config = dict(
    n_layer=12,
    d_model=128,
    n_head=2,
    n_kv_head=1,
    head_dim=64,
    d_mlp=320,
    vocab_size=8192,
    activation='swiglu',
    norm='rmsnorm',
    norm_place='pre',
    norm_eps=1e-06,
    positions='rope',
    rope_base=10000.0,
    rope_fraction=1.0,
    qk_norm=True,
    attn_scale=0.125,
    bias='none',
    tie_embeddings=False,
    parallel_block=False,
    init='normal',
    init_std_qkv=0.0589,
    init_std_o=0.0,
    init_std_up=0.0589,
    init_std_down=0.0,
    optimizer='soap_variant',
    lr=0.00449,
    beta1=0.95,
    beta2=0.99,
    weight_decay=0.075,
    lr_head=0.00747,
    warmup_steps=120,
    schedule='wsd',
    decay_fraction=1.0,
    decay_shape='linear',
    final_lr_fraction=0.0,
    batch_tokens=32768,
    seq_len=512,
    doc_mask=False,
    train_tokens=110200000,
    steps=3364,
    dataset='wikipedia_en',
)
Each number is 500 + 40 x the weight over its row's rms, rounded and kept within 0 to 999. Layers, rows and columns count from 0. Numbers have three digits each. The size before them is the row's rms in percent of the matrix's.

# layer 6 attention output (transposed), 128x128, rms 0.108, rows 60-63,123-127, columns 0-127
098:416527513477532537432556446524478502408495465482506489486495503493506560511436564548514496498527542527517477502503542540502514558518459450495454481442592534410471498434451443453504427476546559502551576524478487568472477461520463485506545516512564531526474436479491511516503558538516478470447502427555500509455449553497513553468507511522503485518516504501501514421610436525515521459433
100:518482494495535557474511438525552496508430471555579473506541529540519517500592474479526497501492502485527535447515501443532573535427524508513505528490548481492453525554522451500556533472563453481477492485527467545510529479513548418519502495462464409446418438469496465496516560470494403576559490460492537480499514481449564516430526474443491500512442571484474514545475470490581424554488
089:463485403486514559527448461494510505495486530490510548487461549477484495468454493477484488501475424550515496444501513468427505470456506581547490511485488435508578480518485507565465544482468437467488574522532526515491431502396533499481550516562512513532433476475422545418499529510449541455572497479451460444477486591440509502486497613466542485489451514512539479506536499468433504531532
113:531480501415466487444522526505549526530501497511508472502508478454511504476483462507503525419463505515490470479486462473443521494528427513487436428577656513469481488486465458509535567521528452495494491466511465569473461441504549518522480457485501481499466498524539498475546486556431440511424534447476463450484434468469556492479419564492572552505482499487461606503428484527531492452469
102:524565567512510499473461499480512547521520493539535485574497481510461535493494509417442477527570509514458546525535457537471503482463527522529495513540499595496479480553485508585536507424534520477456518487533449385480497514433471493449534522483476532498559469541479497495560455484556457526510509512510537570520510429476513532521544553483517529548527565542497452479478538403398465397518
094:603500462612519529557469448502543500532525552499463467502480451555506425462573482433528482549518469542520576522480484471513484480473577534463481499506443512565461527526525541575504621527440460499506447490520523464505560508533521459527460500555440468469559517524475492450474447486513545524533453518462535499519565470533489461520551538494504501450496446525527479537444568527506472531462
096:534604509488486437504510573490474452536491510508453562511497453481487459504441506518460536462417525545517468463477513532459494526510519554508482520458428541481498531515518466505432525454493501524507512472466523544467499556489511528474407481529543526521598588535477506516506475552519481508483480586443417506555523477526367498544498575554507461495559448512568515484560532496490554520518
082:501498581513506497552540479486502571530505504501483505435440507423540558516534529464502509472538498504493502563511475531552487487475483427514497410483507562502430524464535453456506540530612564487526519479459532472420548505473457537534430477513484526505538511524501515567546510435522530485508547570545535466551480484500474502569461440568478595435530422530483481479442530496494470441461
089:460526477545453495531492476483517562483480508492548521567512452482465489522468501533523484514558488494475533535555543535544513529535498523520543524499446524535434383489532579499568435473469554555450554496479474432556488549504445478537505507536491421495480401544517488484496558533554493539562532541515515553481468455492522560507526464495384458530493507523463426515588494519489485545565
# layer 6 attention value, 64x128, rms 0.105, rows 60-63, columns 0-127
091:545559513497543458543483539540503469565440471548491445456503458483484507478457575495523442485483518498524513542446497476454503532515424529519481554560575494500527453508565503558501447439588490511523482517540468423583483484498467490482540476485517557462502478475486419526415590482475550404520423442473480536481418539529482453494417502489528485534524474476466501499482511456497451484482
102:490466561495505485507441561463510481477483481451544488565561412514504496491468444437455481514488533507471501499461503507531496439587436437515448496489508592491584571571511510493510495529520531546543548535615517476499505497489474512457484471469506500496481513550508551597420512431485517476498527475508508415543472507455489517595537571504508498529554403525466481477486541526501482509507
082:486569577519498493475543484456467475461484569542562480443533484456535500495445490527489532501514473447519475494479501478557551546474580551537495480521503475525459469525438482533493492494432531501494522574495490541482491483459551501510480477437519481530468620528571509449434528437501452486463455516542522486461549516453439582500484399545456471530472509476415508496464608545489500540465
107:479500518487521502482461572498505482506537501503545484539490448501494492471453498454526467519504451484519516453514518528494438565456532497485541449564460479495453492521397447492519530467521446422481408569492493466473488421516419502503421481458559530536563485550560456504515503403518518535455511559495550534418471555560499480526570508535494505519523516539421495484510400434497550480497
# layer 6 MLP gate, 320x128, rms 0.141, rows 0-12, columns 0-127
104:545522502468483528498599504496504559565579496508539441542525582442501486521490457523421485484468422485452497566505515504478523461481621518519502463543477559515493506473513545466500428540511456515532506478512514477515451499493520473512417498582446491499530508473435513419458549467477442534441450525543511546475505444545484579518471487527533495524471507411496455535477510463499585534465
099:522463482529576468561491514486472425509523536481524453487469440508503508497502503518486466455538553519484437509455512561510517490532512557458467556491536539536529428449485545488459409544473499447517460465508490491480616487511554505548500487526517449552582524507478449494536507451469525445421450413448536490534459470464460501521448527504534425440516496504531551558475468462409489561449
100:497506470575555424510568465477497531462492520526534492566487470484593551478441497472476442470491370482550498503494580438465569406503481525534500510480513428542492451545466455506543484547470513564537493489535540468476547475479499504525491485567509517529471427471481441523490499519511492480555534462462486498469555440490457572481572467557567505553507470455536481467492483479449451508478
098:440527532539473507505495522467508468626564487484452494542526488453466541543509490552503484482506403517537508502556535451509467507441569430530513502583559540587585518543491438555475406514494489503529555552547430497493443499529488483594548531459492460493501503481503487472537499518460562485545491486470476550494475454499459500513467544443489510472518485457510551491579529512574489517472
099:525472476539438463544566459486544468517504425483501451455463526427501469477518472522494533516494551482555494510524456602524583478510455507497542562463485421519501536513499454481509512448570450483512507449519479477490575500511504514521614479494585469573501475465490558483421442469486470515539480518519454485492502499467471486478621428440541536482465438478484475509562521447493472475523
101:458484507537537489609541462457567477555473481479457496470437468508476505502466541514555461479511475546545445500509510608448490554476557481494488477473565503509506560497500564486371494497510514505534532495480502493590521466476473523499479544492548440518515516551528463503485570545499543464505520441493499577502493523515473541518503453430545492469365468440460511482508471451469475458445
094:446491479495495548475382473530504480539470437462481550536459509525475460505552446542496561529530538507524478410537427455460422496500569537535487502510503511461524584548526495469499520567531448581561476457454480526460512457526512487489529477541518470568510516532535535502481466518504393507497483505465487565471532496467431562466475528567488462534591512472539491515434466488481555544494
111:535486463468558527539532535550618575442491453471480519484535552467469449550554456506486448479480479456480442454480517463511443561516477526526507527498421525462530411511477520537461484525499437513544479403549498482490484550536480502543575548486565464499518532499539518585507512447476528505505500472501515550456546448559514550511495505524565474451546503536527506403534524541480494424478
102:421572504461453555536543515476486414484530485467486476477509445483562449422508459480525476553485445491539483526482536487487513493524577473490470497456608489466549563466516543488528435474459515488476442471571532477525499400506479482575531543443523525479489441485452494552499533490478499466494475491585569590538502438512492480505506493504529407538457537478557488471463481456484479483449
099:480610493486466444512506482435558495489582480479562458468534509485581503504534573502530462461490452570526493451429530507526489469494488539535479494435500505490520470450500464480520529565461522485475522550548528546521504518482440552469484495426498579505536543536460493476571472448403545479543502463479551487487459495469478501486559488457484460501484507557574542581413531531547537443475
095:508515497429530525521490422520493559460475540492513483542517535453454470530488419464488527456536481517500548500512496569504579494422516489506489431513464481410566480591489517496477554527510519566468493489537526535478572454513454611563520579574459521518462489513566411454518446507485464548492444496478493478483468511501473512563466515459531544500477506507480466560481556489556459483565
099:493478485498533525463533462540452474442565482492388472488523523464496442513547441465535533575532509510491510530495525527499511473481528475513505554494422541516504523484605488564490443486518495481467470577486537447564463503479481488542527569457478536540497421458473455557555473431472490505460444428499546474528572480519559506539400443503505551490496562567519468501492505430527529494452
112:561438512451459483490483457448531515397506471544536457515442542432412495517544541545457475528431502473480564458476481513550492482550484444484508522510529558468450520466558492517465556468517451458452472510551503545507532578491535506415513496543510526503539521541514504543493511536499516491545526501535463538514555505510532507500472496468540500538574467491562446608542414471422531539437
# layer 6 MLP up, 320x128, rms 0.141, rows 0-12, columns 0-127
099:490535453480533486519483454485499515541441547474527515563478465438454456516470484403428491571529434517501572505467502509552509512493519474446514516470399439502525500546481501439510463516512512488516514428529414461577570466578506443469540460494501494437515482544477543493478449475542521503505521456499545418488516493491453543584475525551510543514539511514489571395490510484458491433481
100:548432420466576542570546512500455518493448485545521454460497518506457485505452507551460500397476530499476424490499500489444553474494525546547500509453565529498515516476426462456521437547491483527501453485514511487494602459444501498559456488531524468493451477463511440556554491424436520413447544511468460473471499531473471568540510496504561492495469431490493503487532578448533468542513
109:477589483558525450501507502500471490415477532464517443495507508534589521525479519538454540484466528510558604515545445461478530552506511495450517509538424422477511483420532526479455479548474450542583468541520474514507566533554518421539528500484492506519477494602535496479518471479528438539486535530449529479479521474559493520517578485469540451467512533431488490476477478588545448542509
091:491492494524509441522485485431427407509538514493444472597503459462494490556560547535493590518513491492509444509484535513461490518521496513439594499459521518580499554480513537545453432423524515412528514498464557520503440566555496526513542515531584499478467457472533478507521456508441457564506487561434533500484458552570474517527458512523509460481492506450557488512534491494578514470463
100:474554503494451486515581439437528496477524526529514471439477475498469583542542582484485503526499465491607473515524463483543461481507490472546489545549558473458512465513466531467460469412490571451454555491518551446503495538513519521495571493476435609483493445536515502469435490553536516444559434462544436501444471532468526460455490486519556511444542501539471548464526492468550533482529
101:535487463441530533519531493500539463540553508511474498458488566518494560398508571543542499508508434551553528501510432457481382497461513399522510506483563513569550529543497485527440567509468556528512545541512493513468540486448463459485517508544461520520506536492524496480484466522474508562476487514504518425540587554484536525441477530501548509457485512451512479561483515603531534565438
097:533568499424450507561503473495515432494527529411482521497496539546458542537580532494437499513520496510530517519556508468453467526549529566545511545482535513456557573479508529498565499466457468492486436462512447545489485462541422469541581433551428482504484517474478524501476544478501441584560518452477509466502491442429461539533549570568550495567546553475483522481475475499497536491508
104:486495517523538458437530400505504494466479532580504494477462507424452484465607464520515526553510493533436521486484499570512478442427479481491519474468556495450479538469514488476509517544529502461523493486501519456461430514401523482493562520438518517586554540521568553492477495443481540414564455519492536467496465512521436479466507533498510587471406494454506559489498491560459508480460
102:428574472505527420514446469413496515479479491474538505438484505479569422519534543500514535472485589514511542495462432505468481427459445521487496501471506572594550488440491559512548493484509580469526550520461585508570532553465437511509423504503522497459522550439514538498469506521508499482513506471450469447519504552547467440545473443471530474521521467511415480486531467499457536463489
092:572502517527527516570454466466564522520500589456467576496496463419460472486476425559520500491489524477516421508492522454516543518518472407547467506496554509569587558491471537520504531486506508494491513500530485482528513473538528542476525504528523475527509409542505355480561525546484498549444470517473481520409475441534529487472511453507496501479540543480482465516490594531461453508541
103:538561493487581538569517500461473565484416558541513477481402534485397472489446457520505444408504497536546517480455521462456506459497551504498482463546436484546493428522507489509467501520488544460503470381535471470524491568412463472502557466437478487474427507478532507504506501479567501462504484466532458453494476519492539442527487547458499510512471565529477440525541556522513526501516
100:538530499528468510475468495530501464513494524493520484488472438502464489522497513533486455552511479492490548438494436476529491543547474596418482423565546469510534513432435545444509610515507418508507508480564475510557513502527516517469566537536472497509513577627552564476553524497511542461558529437526432560500466501475468460571595499450462522500522548499508532494488513505495461498489
104:477467490521546471520486516450529442593475477548521449516506508532522500512515533437574501435475446522523450581485493547479520515449466565468500445473382522525559490522594528567521458506461498519475509537443464495538503499508520457429552525505496490492418522511490578544551493511483469506500482580481476488510519548537561476412514495495466516484563526574479570484510450455480573457487
# layer 6 MLP down (transposed), 320x128, rms 0.128, rows 0-11, columns 0-127
104:526461523526522525518541432502477510480495512480489408512505521392474619476438502539525450479445495476497439515493481516527558538530487535450444503471533595522471487524512483528412481551518459493440506500512563389442464482524491529507443555519541475484484534459560509431509486570437524515573412527457495535464455462464505495482457456479515538514503485499523429531508491522508557514480
098:521420475484392549475494495504494564495520501480529502507522508511524612499489434471543529541496519496446461524487537560448529521521448443504519468451495472444508451516504501466557545503511580519461494442478510542544533523578484526531475517455518500504544571484436543470572513522508588519483425423446449502541485532456503474455507526520431434518513447482482457513431466475409531485473
107:489456444583529519479580507446520492464484575560536464441526544504565533478457512511494488482552548563487464542492491528475490494483520449527553414487604508467412571572505489557497593531487528448511580490489512475541472534474505532429512512475480518482480488517501483485546493508484460501469452499465488480516556627497521525441442478493464478439457521518510506446574508506501462487459
091:504515475514527502465440570530527521534532484484516487496518456488546515517479545510585453510471569425483483530451454430498507513544466456508475535423449498538477494543581588549546491520523490497471507397476573480483492538429478465443423533527497546537467508514548515479607522490454472495466548505482530472482391490511551530530502533524521540554475556460488517488537407518489465517462
100:490510497579463444498515535517483511463468532466492470505477471437531390424477482501455543483546535471574430537461505466475480536521462521487485473500475486543461553517477503523531517501488458515520477454522480535506460486366497489569480508522520445464556520453501559526505474389498456498496472560516554530524430458483493518479491542364499514450482571475512485547505509428450485556485
101:540515518463460498492524563512536551482513489541476478485525454471477424542500547485519448599422473543479577543470498443461599520557496469490521465490474493483473557472484507529563494491476542559483497507520527451444459478506484453513471469449468497559514492436474405578438524517527440582436533518543547563439511554448540452528432500495557510502507462517484536528468538532471513561487
087:505525535517543465498520510483520499461536428551386540506522477463504517600550554503462498466466542456543489530448431483511513477557456497511518520558527528560451487575515434508485500493495535581513550447491543522486543530424512542484466470447562462560479467506493534483514483535502547504471452504526477591411493586536462461469516494462469480499442465485483518485562446432542438460501
109:475489500461544538489492513512525586449556532521501546468486528402560545485470493468457519534516398434468462503539511523536523459518516515496490478520442476518487443501538534563453492484466506432562526482495538457544525602610475536546550534526549462483508491488517578499481460457547477555490472452528536499494496613525494566492501466488551545449566535488526504450521527537481439464470
102:507461547551469612467425461508459491466444517550532491489501485506487525481499473540465542483505504463538557404506499540497480474516444468470410547518450479463446469520473458470469465570493375457521459449550543483458448544443484550513544451468491487472534473509439494523422512524480598408514485487454555464502486449511557519472482501510508478475521480452494508521453486477524504575521
095:558447534483487450489509436538531521528527534461502457550519517392559545490534495522491479444486491448498494513539414549478540506471473458477524513500502488457531474558501432436504484483502466556541455617479522490546525455491491548491527467620451463474429482520509486481545499412519487520501497511517485445544542515506472498502493537528482495537525449500403459421566460508441455570537
097:508504540536425466475503466453492499535564494477491456538421444482517562508522522447495524469514432456411541557533500477461552522463519526382473529460544488502448438480499544535530447469477466511559498539495498504502478523435592501469463557545494503549539432538536484546481546522426459537520507474506518462593519510497528500505530482487475525447458468483533475560489495515604578455488
092:449518524497517456448518493512499509573508426551529547520582544459499539491521500511458504477529478527527459452553501410485531571509457531516433499475525543515461436561527479514494493512414461507512464505455492417505481532622441546468521502523459525542507484524493548516458504560474518441533544393466534485499508450478427485506523505442556527555546489535501495534459500539475448565572